Weights of a small transformer language model: 16 layers.
Each number is 128 + 24 x the weight over the matrix's rms, rounded and kept within 0 to 255. Layers, rows and columns count from 0. Numbers have three digits each.

# layer 4 MLP up, 128x64, rms 0.338, rows 0-99, columns 0-63
119129122145139132076126115118113119100093116068139119137101119149142121095149148122144147130109108132139107056133114148121120100128133146136169098143136113095130156158134122093093122121127148
097137141105131145168116198113136111140122124167115114140112167105114160120131102065095134141138134153149081138104127135079113149111120124106159155131116108143132103088144137146179101087119093
117115140085152071117162130141119146131133126092120131145153174126096167109094138150158150187115127110123118105094104150172123181149165143131108154100171129133124161132142176112136103097115103
147090105140068117082120114118114118111162113132137144161148077111144129133111138114137134135096102166165121137169128117165165095129147137145126119147141079108130153121134151133152157124143154
140150154142170175109154114150126138118093133121136112137172119174120160100092151105144124111153122115110113129194134134117111124138134157135171149150108115076151134124135188136117092139112163
115098133143129113113154158117112117125095136104158112180130121101140079123102162126126148100158125103138096088155166096165126089127127148157129129117116123093169134098148100138137083108140107
105122112127179110116165109150163113119100145106126092120151118153121108092123167126140099097120141151145120086124117144135151095099122116123130132175135095126187101154127108106095139089157136
108136090151183100129129121106142123129112167150110109159174142109111137132130126111131152127157128103130108138123142119111106148116161132124116109097148119103107111174151139132109151075131143
117119139177130155100111122148118119137131143140150123113141118127145115108139139105143144125111136121136126148179076112096154130107136074123140149117139137134132148124080156144119143115130129
129121088150161090106165158116152151116098155098127163158125125120101115135125121131141102141128138157105139092110103133150107136159152150100140170145145138119104145129094118158158113121093105
073138132072110169107132104095095148139147185137134140159133141124088118116148100156136120150102130106160078082162154142104134117141162124111100137123148089121126096136162149132162162121130133
144120141101140129139099150113102143106162145105132114051142132099123110094103098077140165181135143124115153169133139142182101132107134141092123108127105137133106125131103129113128111123119114
116149119131135101132148178146094133159075147113100115142114162130128119075162104080105097148105086136098090135126145137085114070147131102149099151106138149142091125137109151101127131108140140
131118134130094114138154126095108126124108112149127109130176115112105160130112113123130161095136094081119128105139114135146157132116095142083141142105045102097117153185128150114168131114084180
118152133126162104083168167159074169134163155085178117156129147120141134146099131115111131154091135108142112134133144096133124110101072137154131115104138104108146155115146113150137140096143126
135110098118127105127176173108086129131134098144172149124100141139139163118114139102139125139124127092125142151163099139093145154182108125125085132109152113163144144125099133131159133103139108
131136137141134076109092161124109189121174110128148111163131140103117116114141136127132147177141142155096120130103109077152153083145094132111145133096120159141102115121104125149143141132120097
145122114135114152131117147132096154109128147142118082131086156071119133163117140100088134141152155160058144091117103099148108113180107101125121156118091147129157134146113139082155099177120109
102126104144142106106124167111115139125090130175103128135103126123127165067125144100126156135110135103131112143175179068122107103126130101128148163081140134124132114093131105135123132114132093
116141107171095096140139143135117136134125150118100101138103126074127132168149128151127140131112103131096139158128158152143139143185098148111110149076129131104136156137150141144153101108123135
081146121144128119106144107093140150115118116093157143136148095145149085100175103094119127104103101084122106123156112141075136128132101092119135147126144076110082149156119129119156156094136161
100142124131110152104122116165146149094118175153105122122168143102118109114144167105124071137113165098076138112124105148148116122153068157109162078105081131126127147148142116104151128122115153
101144096161141136140142067130111123096106127121093093124211109125096130152140136133140147131102128090095133107103156101105125127137130127150129138119113071152110109181090141120134130125132124
071075144075184168097136122105130157159162150124167141132154130133108160132131159094162164121107073135131145144108115093118149147131123137111106127141136129090115098112121184132139121163089142
098188107147122135140114145163150109149141111141150160132111086114108099171126163136171089123179126119123124158126117117149139129131116105135120142132138149126117129122102145129169070172137080
159137118161177140172143161139144145139132093085111107107092103127111125114146138128178165090139111081160109157175143119139115140118135089153116140118112110114123142113120136152128144099127104
126139098163119131118105168114135123123135112152171162154064151149097110125118167104115097124108153137124097119151119126082080139143088149152117120095162113134128156144101121108173154116157140
155143094139121131099180109146094118148131143143170164134146070108092131106110153131135124132165127120118116084186125119130120123105135099151113133108164136107154145155133165135128128111099129
151161086136145093129112134130099142124104128125100103171129128162128134139178124161162168160159132105114156131119131086141121129106120136143133135084120132148163134167106116137158128094125116
094106145139129149127136108144104137107112114065117114122096145140117167123137129092148133137138148137119084115162157079124111100078136132106139114126136123079109158123102144120129134146119133
119170131120160154153096148126170134155063132101102131070172101133101091132141163135102171132151108138104118091172122105118144080124166133139099150173110119140109135143115130150163123155138146
104131122120147140104081124106140105115100139084137116106166116108152125082115155120098116111138126088170122112137126163130143133124156126116116177144101138161108129124113163136125153113166124
108148110126108162131112089117145141117094116096097120112128122146137111142079176126134084127125140125117146173123079084114114139123143132129087136084113159121149106115104141108174107114115144
147112079115122100154125148137160129124147107144111132132098142085157167122106159093178093133144086098141102118130100098108126131141118153126195121162105117145188178142092122126131098130141083
124183156108122087156161145160119133126137106111127131160124114135122133164123145090113100162120128138118077140104158133136131171192079114094090117178155167121141106176118139158124129135128120
096113081175084151130114098125129143089100120095151161132120098086098106104141143141136146167114089115140106100121137103108146123117107106146132124164122133124135109101115142126127112124099126
130165142121122134134157119129103113108125151094118079153169150129113129114128137128104122132154128173102129135116122157156116124151115157123154098102134107161112128149109143070165135138140121
152109081139096116130137123121155100095129115147150108114152155111152128111169133122179122136130128119146134176126154173151131141129110137157154119138166121107121130184063096114142088070128145
136115122160075117098140128113121128135127163095186158126128137111085137114133112136145154114091150126136149124129118116123129145119136137147166089076090054118164153177115142135123115117111134
128088163107095178132133137122157156137117175114109171128128163107104140128139114087173177168179135185140142123131129096110120140127181144097111091093128120139092125129116120118158111117137133
113138145120078104132166145095111127115141134123145137131126165093106159150168140100141119155102055147139122162099090133127141137098128168116094127133115094127144128164115142142137106126086132
124089144141138123131109163124159141127135172112122113115143092097083137110158120107114171145130153201131148146148126125117114108134177163121151116092117110083092121133128141119110095108147115
141102131102107153147099135100132101113180127169114128060117148134145127106130142098146156100118091160171140127149125110157117152115133135173174090134120127102154116144107117102155103136195148
140126124145107127105154152100162112147110108134138136191125117131125184109115141105145115133136136118128111073154169125129099106110109146139161145122090094132101143137118141130139143137140151
133156109125104172124103115122075107134141124126121152155123106128130141133136120124131144162108131126140106128138183113104105126135189125141162071112120139083141133150091141110136096087132122
147113164109123149146118110142115119167172155139087149111107141124098126103132159153148130144099090194163111170129088119123150131161112151149176114120116125129141092174120121153143119125174122
142101140104146123141129124144122119129119152186149105083110189129128155106140141079124129145114104157174101144086158124132112116152137118106167090174145112095097116127110124129159123148105118
083084093151145108129151125103139134094068156108130134126167126156115140121136141141111105124135150171166146111161157138116109096115141131149132138150124067103146133117161150127110158138139120
104128178109112128137110191134107139137111147101164124148137139147129145158121133129153126104107084132098127120143133123091135122159168138149093122115134155111106153095106133112155162101144098
083141135189155121101127146138157107116096158131140073130111117120136108130136113164152135177152132121128157111145151149156144143088127126140129119128095108122120111126138132161105155145137129
092135124105129145143134131152115144146137160157161138147124105146105083107124169117133150130134136119144110121125121188123109152093092088133086119175106107111104069118171145121141080155132104
115141155101123135125134125071129158133172119127127119154162103157160148152119130138159164128163091122190156096140084116105134096164115128110130058134137101136155106126078116112149149095133123
127158092101121146137113153148106188133134145109092140126103100100150125124106169149113141135137125142151122123140109130151112155175171104125153134128137125142149148114121143154177112162153145
084132119157131117129136122112140131112107117095089110073140123113166145135135145135153124167158152115140169097152135112124120084122136168117146098134126087108113094117048109135154118090119151
121151077161154147125097128159114138125147152118118110115131134145092108128153183150090128113146137174124135104148127139141145106122120114129170098189107139177129088162110163132128117104086085
129143187102067083105137109166123122135129145128161116117107153104136126136146134129118114145123114171148120137152119112126151127160118131127142133136090111149136115110083160131179115146176112
140137136111139137085098144096147158118149110157113080116100119091101120087165142134122149142166096094178092096174102148132148129128186132129148212170151098121176124144132121127129108098136119
119112115103136140090093121124121112161094129149158147094121129114138116037122171121136183150141130129148125136139116125165123139144107122135076171123110099135106128109107166110123118164124134
101138084162113154102125125068181135110161158135145110136159114144148118155172126111110115152155142105138127162151109118125082111127116128170127145143141167154139110148132139103144096100139174
106131142136143130118131122110132155130125110124164127127109117156116163122110141094126099125115138133120121141171166155137110100140165114150138130071097145106097118099098124134118141120156093
135120104147088133141119163124127136083103131107061164135125100078145126074140121137129127153073113108126144138143104092138116153115126107103128142123100140131104152124110132131142111098112114
108113153152143105108130140113136124130107162131127112143175092084138113073156149123147110154107135131170092076165149124130101136120163148093132099128116107142115091137142127123103106082106109
135097132154121107126139103136129103125083131135159134105132143158073112107173141106099148141099141122188107153194139119103143137143128149171146158124137106115125165131099136122155138116112119
114119114122132133108106141172099123144166123111123109099117168139085111112106170108145114093111088126141104098090156094166125120129090076133124139092157127120149092135131121127115141137127145
128144142129116136119115137160100173115148178175117132125073152132126124095090178111136140148154115135112100158128130146106190115133117141161178124129128143136146147114108095123159110123109124
131128136150174159118128108127137136169140160140125132102136144114111156153128158091138113168112112152106083154130112156132112107161154163123092128153113131103138128112114120131156111166120091
138167132106081137143128129108098153132119128120156096193157142134100107135118110124130149153176158115101113137103127146173105098131132152106111159121121130093135085101120128092127112118115105
164129125148136143156151139166175098136136157121148162081135139145093088137159120113133143141111132126149129155150126146186167153148093101136130161130131071152115113121129144118107123101142075
118115169137167125103150183063130113113100152116096139143117105127101127086154121102136122121156121132152072161129070123151079155166139087125151124142144116169118119122108136116117137121154128
145113106132124128050131132178117121159160135121133108127173116136176142153157151071168139168148141112144134091115111163134130164112112132115179089138157096168077127134117147146163112157135161
179120131118112160137123113055136146117103151102092117075094118096125129113108109151139092160161116135127110106159123077130108147125113125134133170133101098156142134141136155114143121161110083
111121136143133125122094135165138169122144124137179154125121092138136152105123123129111071144155162127148098128160091149113129127122144110140103091107101119127105095128073170106148132138162124
102126110170139134124128114146174122104136128137137190161119092130140130146066115077132124123177124076120095132157138090155145112120138145127188102116077142111127110125128124141163116101140143
115149125132114137118099109121134134169133103167091094154100162142127096139101151103130141096138113158120105149111094080158137162144143127107134154108139159122132154138151169130148127111135099
125090084133107137140090112170175174105109142118145060128128136108112096124130146129149123123136142127116127126177116139141133126156124117111079109183141125142106131143168141077153128136085171
108123150154083139134111112083164124130131144100123133151165143101129156110114146124164138140126134104161114142151125134132137146103161146149119135122123127136148102142135122116128126110132128
071116098164146148108110107121108113114081125128092151133145149144111101122121138089141119114136155126157128139148153106155121180121116139139092122106136149097077125145099159113093136090096110
155080104169119118146158094113134150113162133125112140113133064126121126149101131142127135135154148098150110126158124133105129156175068123149138083087103100105106156160140153125130125145149145
142140107161103081102103178132137096119102105103146136113127150134082154068136123160148108135126168099126104141132113135154111154097106119099136109150120154160159121181153156092131101128114125
123134111133119135097155168122163140142105171112127155109123138139153126092117105143135143173151114120156129077165143126103120098100135145137091161113141105087115142129158139108107112157142116
142110150115169136163098128111140118112078141129077143108147126142178106100129163121164116118138142144164128164089131149166116131155101098047119116161108120112151107138108139120117093120119089
131104095166166143175097142144119129164099110098096126129140149157108151095127121162127051156140085128139121120115096110117138128116133187118160178155085142106168094126117094106171127105137120
103134131106127125115116167128173137164119122123108113064098142133086136184121162127131133136121112131089103097133112096121121106147092062109088099127135116124109114096119121170162112175112141
106169119072147122152094161125159130108115146158108143118160147128109127127102124105123100131126158100119074148114115140121170150176089108146083133145132130157156159134113163110108142113103108
129170089136114133160166173159161151184139132094144071155125132143112118163132078129121129178151120140168125150179142146116131086132145103132097139091127129155143092090095126153118109134130128
119133134124083142134140095136146081157093182122142107124150076143168121103109144120131123099082138110138159175174123129137171082114144136138128170171122136121162126127139163127176122107127112
093117081155120134127110105144131092174094151151136130167137178126177161136178177087174142094124129151148160116133160162139163144126083153111135133124105150141144103119148137127133103098116100
103107114165132137102156161115138149141132135091162160154137079097135125133102118139152152093142146117122084135116057119117100111158109139120157142138169094119119112150146154183113110088129118
127159095135111128128159154146115148154151160112108102136138133130140112135132122125107113169121107128155132094072075126142152129136082127157121154077154151117170167128160128111083130128172105
149114142149113100108127119121089091177101132112163084137169144150083116128148126148119116158103126138086181115145131097159100138141122097144112168108138147110160128140136127130171104137129118
106093075147122131180138124098194100157096203144122114137142147145099141096163113145133145108145095114116100086128148123165154132118103121136147126131137115133170133152148153117117121142116132
161125105125126164109136084088165153162117152102116109130154099140126164142094120110141145125131131130150109121109139105155123123115129116135168125146074132139139108143103126140079131127139111
125079075141093157111078182136091147126145127142087134105154175097109126110125137078111087146109150140146130136094120106106112111149136077116170154121136178141110115102135158104116143143102109
114096178183146127115151169140139161125096135130116129107178147139096150128153144108118158137152094117129131138148152129132168098103171136135118142112113096120109145129117168103142139103138131
113158126138109102146139130163194154137132120114124107143109116125153127161110138144149157131108136172139086103126071128110128120146076130113130100103158150100145139110127124097153193124105147
118150160121120137119131170115101124133136158138161171162091140130090141115140112098172083137135112140112109168171120123146125124141112102120157108140118171156095123114124127135161156147131165
114135107169104123157103132064148092124127092142163109141111168129117135162126162115124130136152139135121128160158162120156147116126161112093114140090156062077180101170138112167123116123107151
128145133125110091107072094121072134140149076103113138148168106144141154080110128069149124142128112149178146138118059152103116126156124144117126095152136135103158099109118138133166153116160167
095171139138136132144107177116121125084128118145117160120110139155116130120135165150111131137138137074139141141129125126086118183164102144142148132083138109117129157148148126118138117086127111
113111100125079152145119130141115170082160138121154115155128056124110150159143108140131130122128175114115104137165155116175168151110105103102131102132111118118122114137119126129113106054144158